Weights of a small GPT-style language model, trained from scratch on English Wikipedia: rotary positions, a variant of SOAP for these matrices.
Each number is 200 + 40 x the weight over the matrix's rms, rounded and kept within 0 to 999. Layers, rows and columns count from 0.

# layer 4 MLP up, 1024x384, rms 0.133, rows 828-836, columns 256-383
193,223,194,209,192,210,247,132,165,163,217,175,242,215,286,205,205,215,229,140,188,211,220,173,61,277,179,134,236,97,233,125,181,277,149,221,240,166,181,209,193,202,139,172,212,186,208,188,253,243,211,168,195,268,261,167,283,231,195,173,179,161,163,256,169,141,193,222,223,206,99,202,144,166,166,149,209,205,185,179,189,150,249,296,212,151,211,92,196,153,263,200,256,201,244,198,219,197,191,174,100,80,247,204,147,132,235,269,189,155,245,158,202,265,200,251,195,203,154,180,199,168,235,236,132,175,192,194
220,186,230,184,153,192,272,173,210,199,201,219,176,214,175,253,166,228,201,158,125,249,190,191,286,154,200,205,171,195,120,235,208,216,188,188,245,239,149,232,264,224,125,233,152,154,178,270,242,222,196,194,205,224,251,176,211,227,154,133,151,273,114,190,227,188,189,190,221,157,229,237,219,255,198,237,322,200,220,203,198,233,176,143,162,183,204,221,153,233,122,238,206,207,157,179,162,142,290,199,208,201,223,223,138,262,228,114,197,161,182,227,164,249,182,197,200,242,233,158,243,197,171,210,208,247,180,257
154,179,236,251,177,209,161,246,132,143,167,201,204,183,176,128,255,173,216,208,190,145,238,287,241,81,131,198,237,175,183,169,204,254,218,157,126,152,143,219,196,169,281,206,112,243,199,194,157,159,191,183,254,203,133,265,163,153,101,181,215,239,219,199,157,262,156,202,172,237,184,210,183,217,187,139,179,243,244,171,194,250,289,189,158,205,150,197,193,227,211,173,140,187,202,197,211,185,172,191,175,179,260,202,226,194,268,121,217,208,210,199,228,173,215,226,156,259,211,180,204,206,179,141,229,178,236,171
240,190,208,152,213,242,192,247,216,183,337,243,216,257,270,163,156,162,199,273,201,190,108,200,224,140,224,159,198,234,233,201,172,270,254,152,249,213,203,173,218,158,218,207,259,182,205,263,243,223,226,248,239,157,110,226,201,169,214,246,159,148,186,183,209,237,204,148,151,203,157,174,217,156,234,181,157,186,190,184,255,138,143,192,155,188,240,260,217,211,236,228,209,273,209,195,143,126,243,204,195,162,168,233,263,207,217,180,229,291,226,216,174,192,191,196,239,166,193,155,146,192,152,158,258,173,163,215
214,163,192,255,238,182,257,232,203,223,207,197,191,211,185,259,166,165,180,222,204,284,165,200,163,211,241,264,186,180,207,234,203,157,100,159,178,186,154,205,157,253,173,186,175,188,168,267,198,190,162,205,221,245,263,133,226,206,147,215,273,190,202,182,174,237,254,172,230,230,169,128,186,252,205,210,246,159,216,276,235,197,212,205,179,213,230,212,197,156,148,188,218,258,220,215,261,175,265,108,156,218,187,111,178,178,142,212,261,161,157,205,210,223,135,222,245,240,181,237,200,230,158,198,244,189,275,201
224,152,164,243,227,235,190,157,137,258,232,106,259,212,104,156,197,182,249,210,199,269,267,301,218,229,179,184,209,200,230,141,258,200,153,131,123,188,182,228,141,245,195,162,243,201,295,89,291,225,226,170,210,205,222,191,214,278,150,292,232,214,223,156,226,225,257,193,196,222,187,209,153,187,270,129,111,170,155,158,206,160,170,227,206,120,122,265,154,227,199,268,223,204,248,246,153,225,182,201,134,222,192,163,226,251,187,192,165,195,191,234,272,215,232,139,142,207,187,161,213,248,227,167,145,98,216,192
193,207,139,161,154,233,209,189,241,206,173,181,184,129,209,103,147,179,273,115,224,157,201,250,236,175,187,220,188,211,222,226,210,193,218,260,185,218,229,156,229,246,159,156,149,182,284,148,205,183,206,225,275,212,210,223,171,153,185,134,156,251,191,192,236,230,213,189,225,195,160,132,248,192,176,224,151,172,282,229,210,241,259,179,228,225,233,220,140,168,179,247,134,138,232,202,77,230,142,133,211,277,244,168,146,217,179,202,238,167,285,187,189,210,151,222,132,274,263,205,231,178,185,219,236,224,245,231
252,205,184,222,95,283,212,245,150,133,150,182,203,175,216,187,141,196,242,205,141,125,209,231,221,184,181,108,202,191,228,181,245,276,257,226,205,231,175,235,245,150,155,192,166,111,150,218,184,267,240,177,225,156,179,274,181,244,321,162,223,264,180,238,161,188,143,223,195,189,258,221,187,253,175,193,135,224,100,164,178,280,181,256,188,206,113,202,147,198,146,239,159,155,220,211,202,158,85,215,203,168,224,235,130,206,185,229,267,199,161,189,199,214,211,249,224,170,187,164,171,180,242,197,226,195,214,161
130,204,218,257,194,251,194,160,229,126,206,218,212,166,181,126,235,116,206,257,210,184,209,205,203,250,212,175,194,248,276,210,199,261,177,240,234,199,255,195,224,211,182,178,249,280,230,180,135,178,137,222,163,180,226,183,178,175,248,173,247,200,179,238,150,163,140,232,279,192,205,178,180,149,161,167,237,184,168,186,167,123,277,137,203,137,288,242,205,208,180,197,215,230,177,273,272,243,291,195,207,171,253,173,207,253,162,149,168,273,174,211,235,234,261,173,146,193,300,222,184,176,232,218,210,234,205,121
# layer 4 MLP down (transposed), 1024x384, rms 0.123, rows 828-836, columns 256-383
210,238,184,243,246,205,207,239,192,221,196,187,250,248,202,211,171,234,182,193,242,247,108,211,256,161,211,236,74,229,190,153,210,174,188,223,199,219,188,165,219,222,220,170,215,239,221,233,240,157,205,157,175,204,217,168,161,252,232,196,215,203,220,247,207,224,202,163,154,172,150,222,207,204,221,201,218,124,205,164,165,168,117,176,214,293,247,215,216,137,228,195,230,199,169,182,181,277,184,213,275,235,164,159,163,241,140,221,250,145,203,222,269,163,146,191,200,268,206,251,158,162,189,123,166,236,198,170
196,248,174,151,138,223,169,188,274,166,163,214,163,252,163,195,249,255,183,248,194,204,251,194,140,149,227,184,133,219,174,184,213,201,271,220,202,203,266,210,251,176,244,148,230,299,170,154,153,230,219,158,261,219,206,199,219,118,162,175,193,150,171,181,223,177,188,198,168,190,166,177,197,202,314,217,294,236,138,174,186,176,133,163,165,159,173,158,184,156,220,142,154,209,182,205,125,209,191,236,204,243,205,189,219,192,188,192,169,206,200,278,194,259,231,255,183,220,190,230,190,172,112,194,194,198,222,214
170,165,236,171,224,155,156,207,226,179,195,176,237,191,190,177,261,147,250,157,214,226,232,186,218,155,130,175,168,240,182,268,178,226,255,189,191,234,130,156,184,258,265,203,227,222,269,192,195,216,195,259,249,133,220,180,193,135,257,166,219,268,248,179,233,158,256,222,146,154,224,131,199,174,184,160,255,234,172,264,170,254,259,264,198,188,137,213,195,228,172,195,190,151,254,210,190,132,119,208,152,186,118,174,178,159,205,144,207,230,212,228,180,200,220,184,118,208,292,173,162,216,145,145,140,169,229,158
116,228,162,203,141,185,218,198,196,272,188,154,232,84,244,281,267,241,211,258,196,141,207,184,237,237,259,242,78,239,189,162,224,191,128,213,206,138,110,227,223,203,171,224,246,219,193,166,187,213,177,182,168,238,228,209,182,285,180,254,245,183,157,228,181,191,170,190,173,272,204,125,260,195,141,208,156,116,209,238,244,227,190,266,247,242,216,225,215,151,166,174,132,254,163,154,245,213,196,174,201,261,289,114,228,261,226,208,267,151,233,200,161,111,165,138,200,190,216,190,260,182,185,200,116,181,102,236
231,229,195,173,212,187,224,230,201,244,155,207,215,190,145,236,190,175,222,203,143,281,204,180,172,161,197,200,223,160,207,213,239,229,167,220,244,201,249,188,219,233,203,225,164,188,296,218,218,224,202,143,224,207,204,250,177,210,214,161,272,170,176,175,236,212,170,141,198,203,227,218,241,172,176,150,226,276,178,224,166,202,240,213,128,151,212,158,165,243,222,186,268,222,230,133,262,183,263,174,198,200,89,200,224,167,208,179,281,187,221,230,321,235,154,145,205,194,160,257,156,257,209,180,142,295,108,123
142,111,206,282,208,157,221,188,224,269,193,201,271,273,160,155,190,176,199,238,221,173,173,225,248,179,238,212,198,177,202,187,165,215,228,112,216,124,159,250,226,189,193,186,248,161,238,125,234,245,176,209,220,241,168,125,206,208,224,261,190,213,238,204,200,218,183,220,102,163,182,275,231,169,278,191,155,221,142,168,248,136,169,174,255,181,165,285,221,219,225,159,157,124,236,243,103,240,247,195,217,116,240,95,192,166,185,187,128,222,241,204,165,221,201,210,172,201,107,185,134,191,217,210,150,138,129,153
188,170,190,233,196,137,195,124,174,149,149,200,205,114,244,191,226,227,169,242,260,227,201,211,184,130,211,188,94,212,212,239,277,257,231,171,177,169,196,221,237,244,167,176,239,160,278,226,166,156,163,194,135,233,240,238,219,179,194,228,238,270,241,249,264,167,204,196,195,239,238,196,207,175,179,184,154,174,259,154,260,189,178,247,242,206,197,239,193,225,269,192,202,227,165,180,202,290,194,185,187,213,217,167,136,220,211,128,182,223,162,203,297,185,241,216,199,241,189,169,155,183,220,195,178,249,215,268
241,169,193,235,170,180,139,199,251,216,241,193,269,178,229,201,194,213,227,184,196,216,196,191,211,226,247,184,202,222,177,185,216,215,236,163,208,230,95,163,222,209,247,212,150,127,182,154,173,181,117,168,170,227,219,257,88,253,206,203,170,206,219,202,196,280,156,244,193,200,148,201,232,196,252,236,254,216,167,244,204,156,230,208,265,148,248,222,242,243,220,228,211,192,236,154,152,169,159,186,237,180,259,224,229,211,199,222,243,244,249,200,212,213,216,238,203,202,208,231,183,200,183,230,102,129,232,150
225,198,175,210,217,210,195,136,250,211,256,150,189,208,273,165,184,276,206,203,238,191,199,203,184,204,182,189,252,150,162,226,207,203,131,210,174,207,224,202,177,163,220,160,187,205,187,240,242,171,248,263,253,249,228,128,205,209,287,197,193,230,212,182,179,260,271,211,173,202,206,167,191,262,223,233,235,159,220,163,198,212,222,181,168,182,212,219,194,214,157,255,191,196,236,184,197,195,139,246,235,164,251,166,146,215,192,202,200,196,232,110,223,200,156,156,172,284,217,177,235,219,237,141,166,216,152,90
# layer 4 MLP gate, 1024x384, rms 0.128, rows 829-836, columns 256-383
237,263,139,233,197,226,153,226,217,237,169,168,250,197,243,226,256,193,202,172,202,185,146,126,123,164,204,205,212,182,207,108,204,193,179,219,269,217,262,156,66,270,176,172,221,216,296,202,192,160,188,251,190,231,160,272,231,211,191,149,207,173,242,260,168,149,261,255,205,219,173,185,202,164,223,70,204,178,176,194,288,215,149,232,151,175,155,268,223,185,225,225,164,280,161,228,240,217,207,204,208,139,202,178,218,170,169,162,155,189,154,211,113,176,249,224,168,201,147,197,217,174,221,198,178,267,162,187
220,196,105,227,245,164,237,202,185,255,216,127,150,176,128,101,204,237,125,152,163,178,236,178,141,225,278,235,205,240,191,175,133,218,270,163,218,199,176,275,248,190,213,173,182,164,166,166,209,166,211,210,198,195,117,163,210,196,184,207,163,107,176,249,173,205,190,224,206,199,233,218,210,214,187,224,201,186,214,255,176,231,244,210,233,193,178,223,252,232,190,143,211,218,132,279,248,155,257,194,262,229,208,151,210,242,139,194,241,243,228,244,190,258,94,141,194,203,244,222,202,151,174,170,135,172,188,182
237,143,214,185,155,166,215,304,197,191,221,243,180,192,133,223,172,285,227,202,217,161,216,186,160,147,243,186,176,280,200,217,168,248,160,155,262,166,216,149,195,186,181,198,225,213,218,178,189,169,183,218,118,299,147,147,105,243,180,217,123,224,197,189,224,196,135,261,203,201,145,197,223,244,135,253,169,148,157,208,211,197,195,239,236,306,111,144,224,240,255,233,171,198,153,221,266,207,191,150,135,150,180,140,184,198,227,251,228,167,221,158,192,267,149,209,256,279,172,134,172,154,170,182,230,163,126,207
207,163,149,176,142,194,273,233,219,202,153,254,205,200,159,186,280,197,197,152,200,197,229,201,207,203,181,168,209,162,135,194,143,227,226,244,201,220,168,253,243,263,216,212,155,217,263,218,128,177,148,138,178,213,109,177,189,197,227,281,155,122,178,178,180,265,222,275,189,158,273,175,187,225,226,223,199,273,206,208,157,215,226,180,214,232,203,140,214,162,224,153,111,221,220,246,219,185,186,227,219,221,222,206,202,203,236,254,132,177,209,286,131,251,143,66,158,232,212,177,186,163,139,255,184,127,200,178
201,224,223,251,218,213,188,202,266,172,185,277,171,239,199,172,194,245,209,184,144,194,233,134,204,174,174,233,215,183,195,192,119,167,236,206,241,196,183,178,249,155,192,183,136,207,188,295,186,226,230,206,214,209,207,180,259,212,246,173,158,162,175,214,133,139,186,222,185,211,201,199,256,178,135,128,258,217,258,212,216,205,207,170,240,111,239,174,256,178,233,95,204,204,211,135,217,155,149,214,176,105,224,121,150,215,167,240,273,183,211,226,156,255,237,196,232,131,148,253,140,197,164,201,180,266,196,202
160,245,276,192,113,161,169,184,231,176,255,192,202,241,234,223,182,175,239,83,194,218,261,226,148,105,163,141,158,163,203,186,232,246,226,221,178,231,236,170,115,197,194,164,143,179,178,143,266,209,189,221,260,202,252,130,182,182,162,222,144,255,195,185,148,195,222,211,199,274,183,188,219,262,234,183,186,257,180,247,232,182,224,138,80,206,212,173,273,180,186,200,300,160,208,193,206,281,159,173,191,189,295,236,260,243,185,221,237,235,293,205,157,191,249,103,202,140,192,294,160,261,191,204,215,165,185,90
131,225,219,212,203,179,182,220,209,213,141,264,258,216,186,203,215,264,225,131,238,223,135,172,182,175,201,188,228,232,163,239,216,188,230,159,239,99,194,264,195,217,203,173,245,159,207,154,218,199,221,168,212,149,208,166,174,145,194,168,256,250,214,273,243,179,239,156,237,165,165,232,203,236,228,217,227,211,224,242,279,228,157,213,189,193,214,170,248,203,153,169,276,197,203,214,272,147,166,237,183,115,190,236,274,170,196,128,262,315,289,289,144,247,184,131,199,272,130,179,239,211,239,194,231,178,155,250
213,245,242,307,259,189,222,213,272,217,204,242,177,192,158,144,156,220,156,184,192,161,204,171,148,135,163,225,215,172,218,223,188,156,250,217,228,206,183,230,225,163,207,173,195,216,186,185,238,207,187,194,220,196,205,111,168,197,190,206,176,246,238,191,211,229,177,216,109,178,158,219,111,226,167,228,160,306,218,181,246,163,223,210,165,285,183,250,148,179,176,222,200,194,135,138,187,198,240,182,166,226,115,205,211,248,195,135,161,131,138,252,307,211,87,197,217,200,159,211,196,119,168,253,188,207,200,274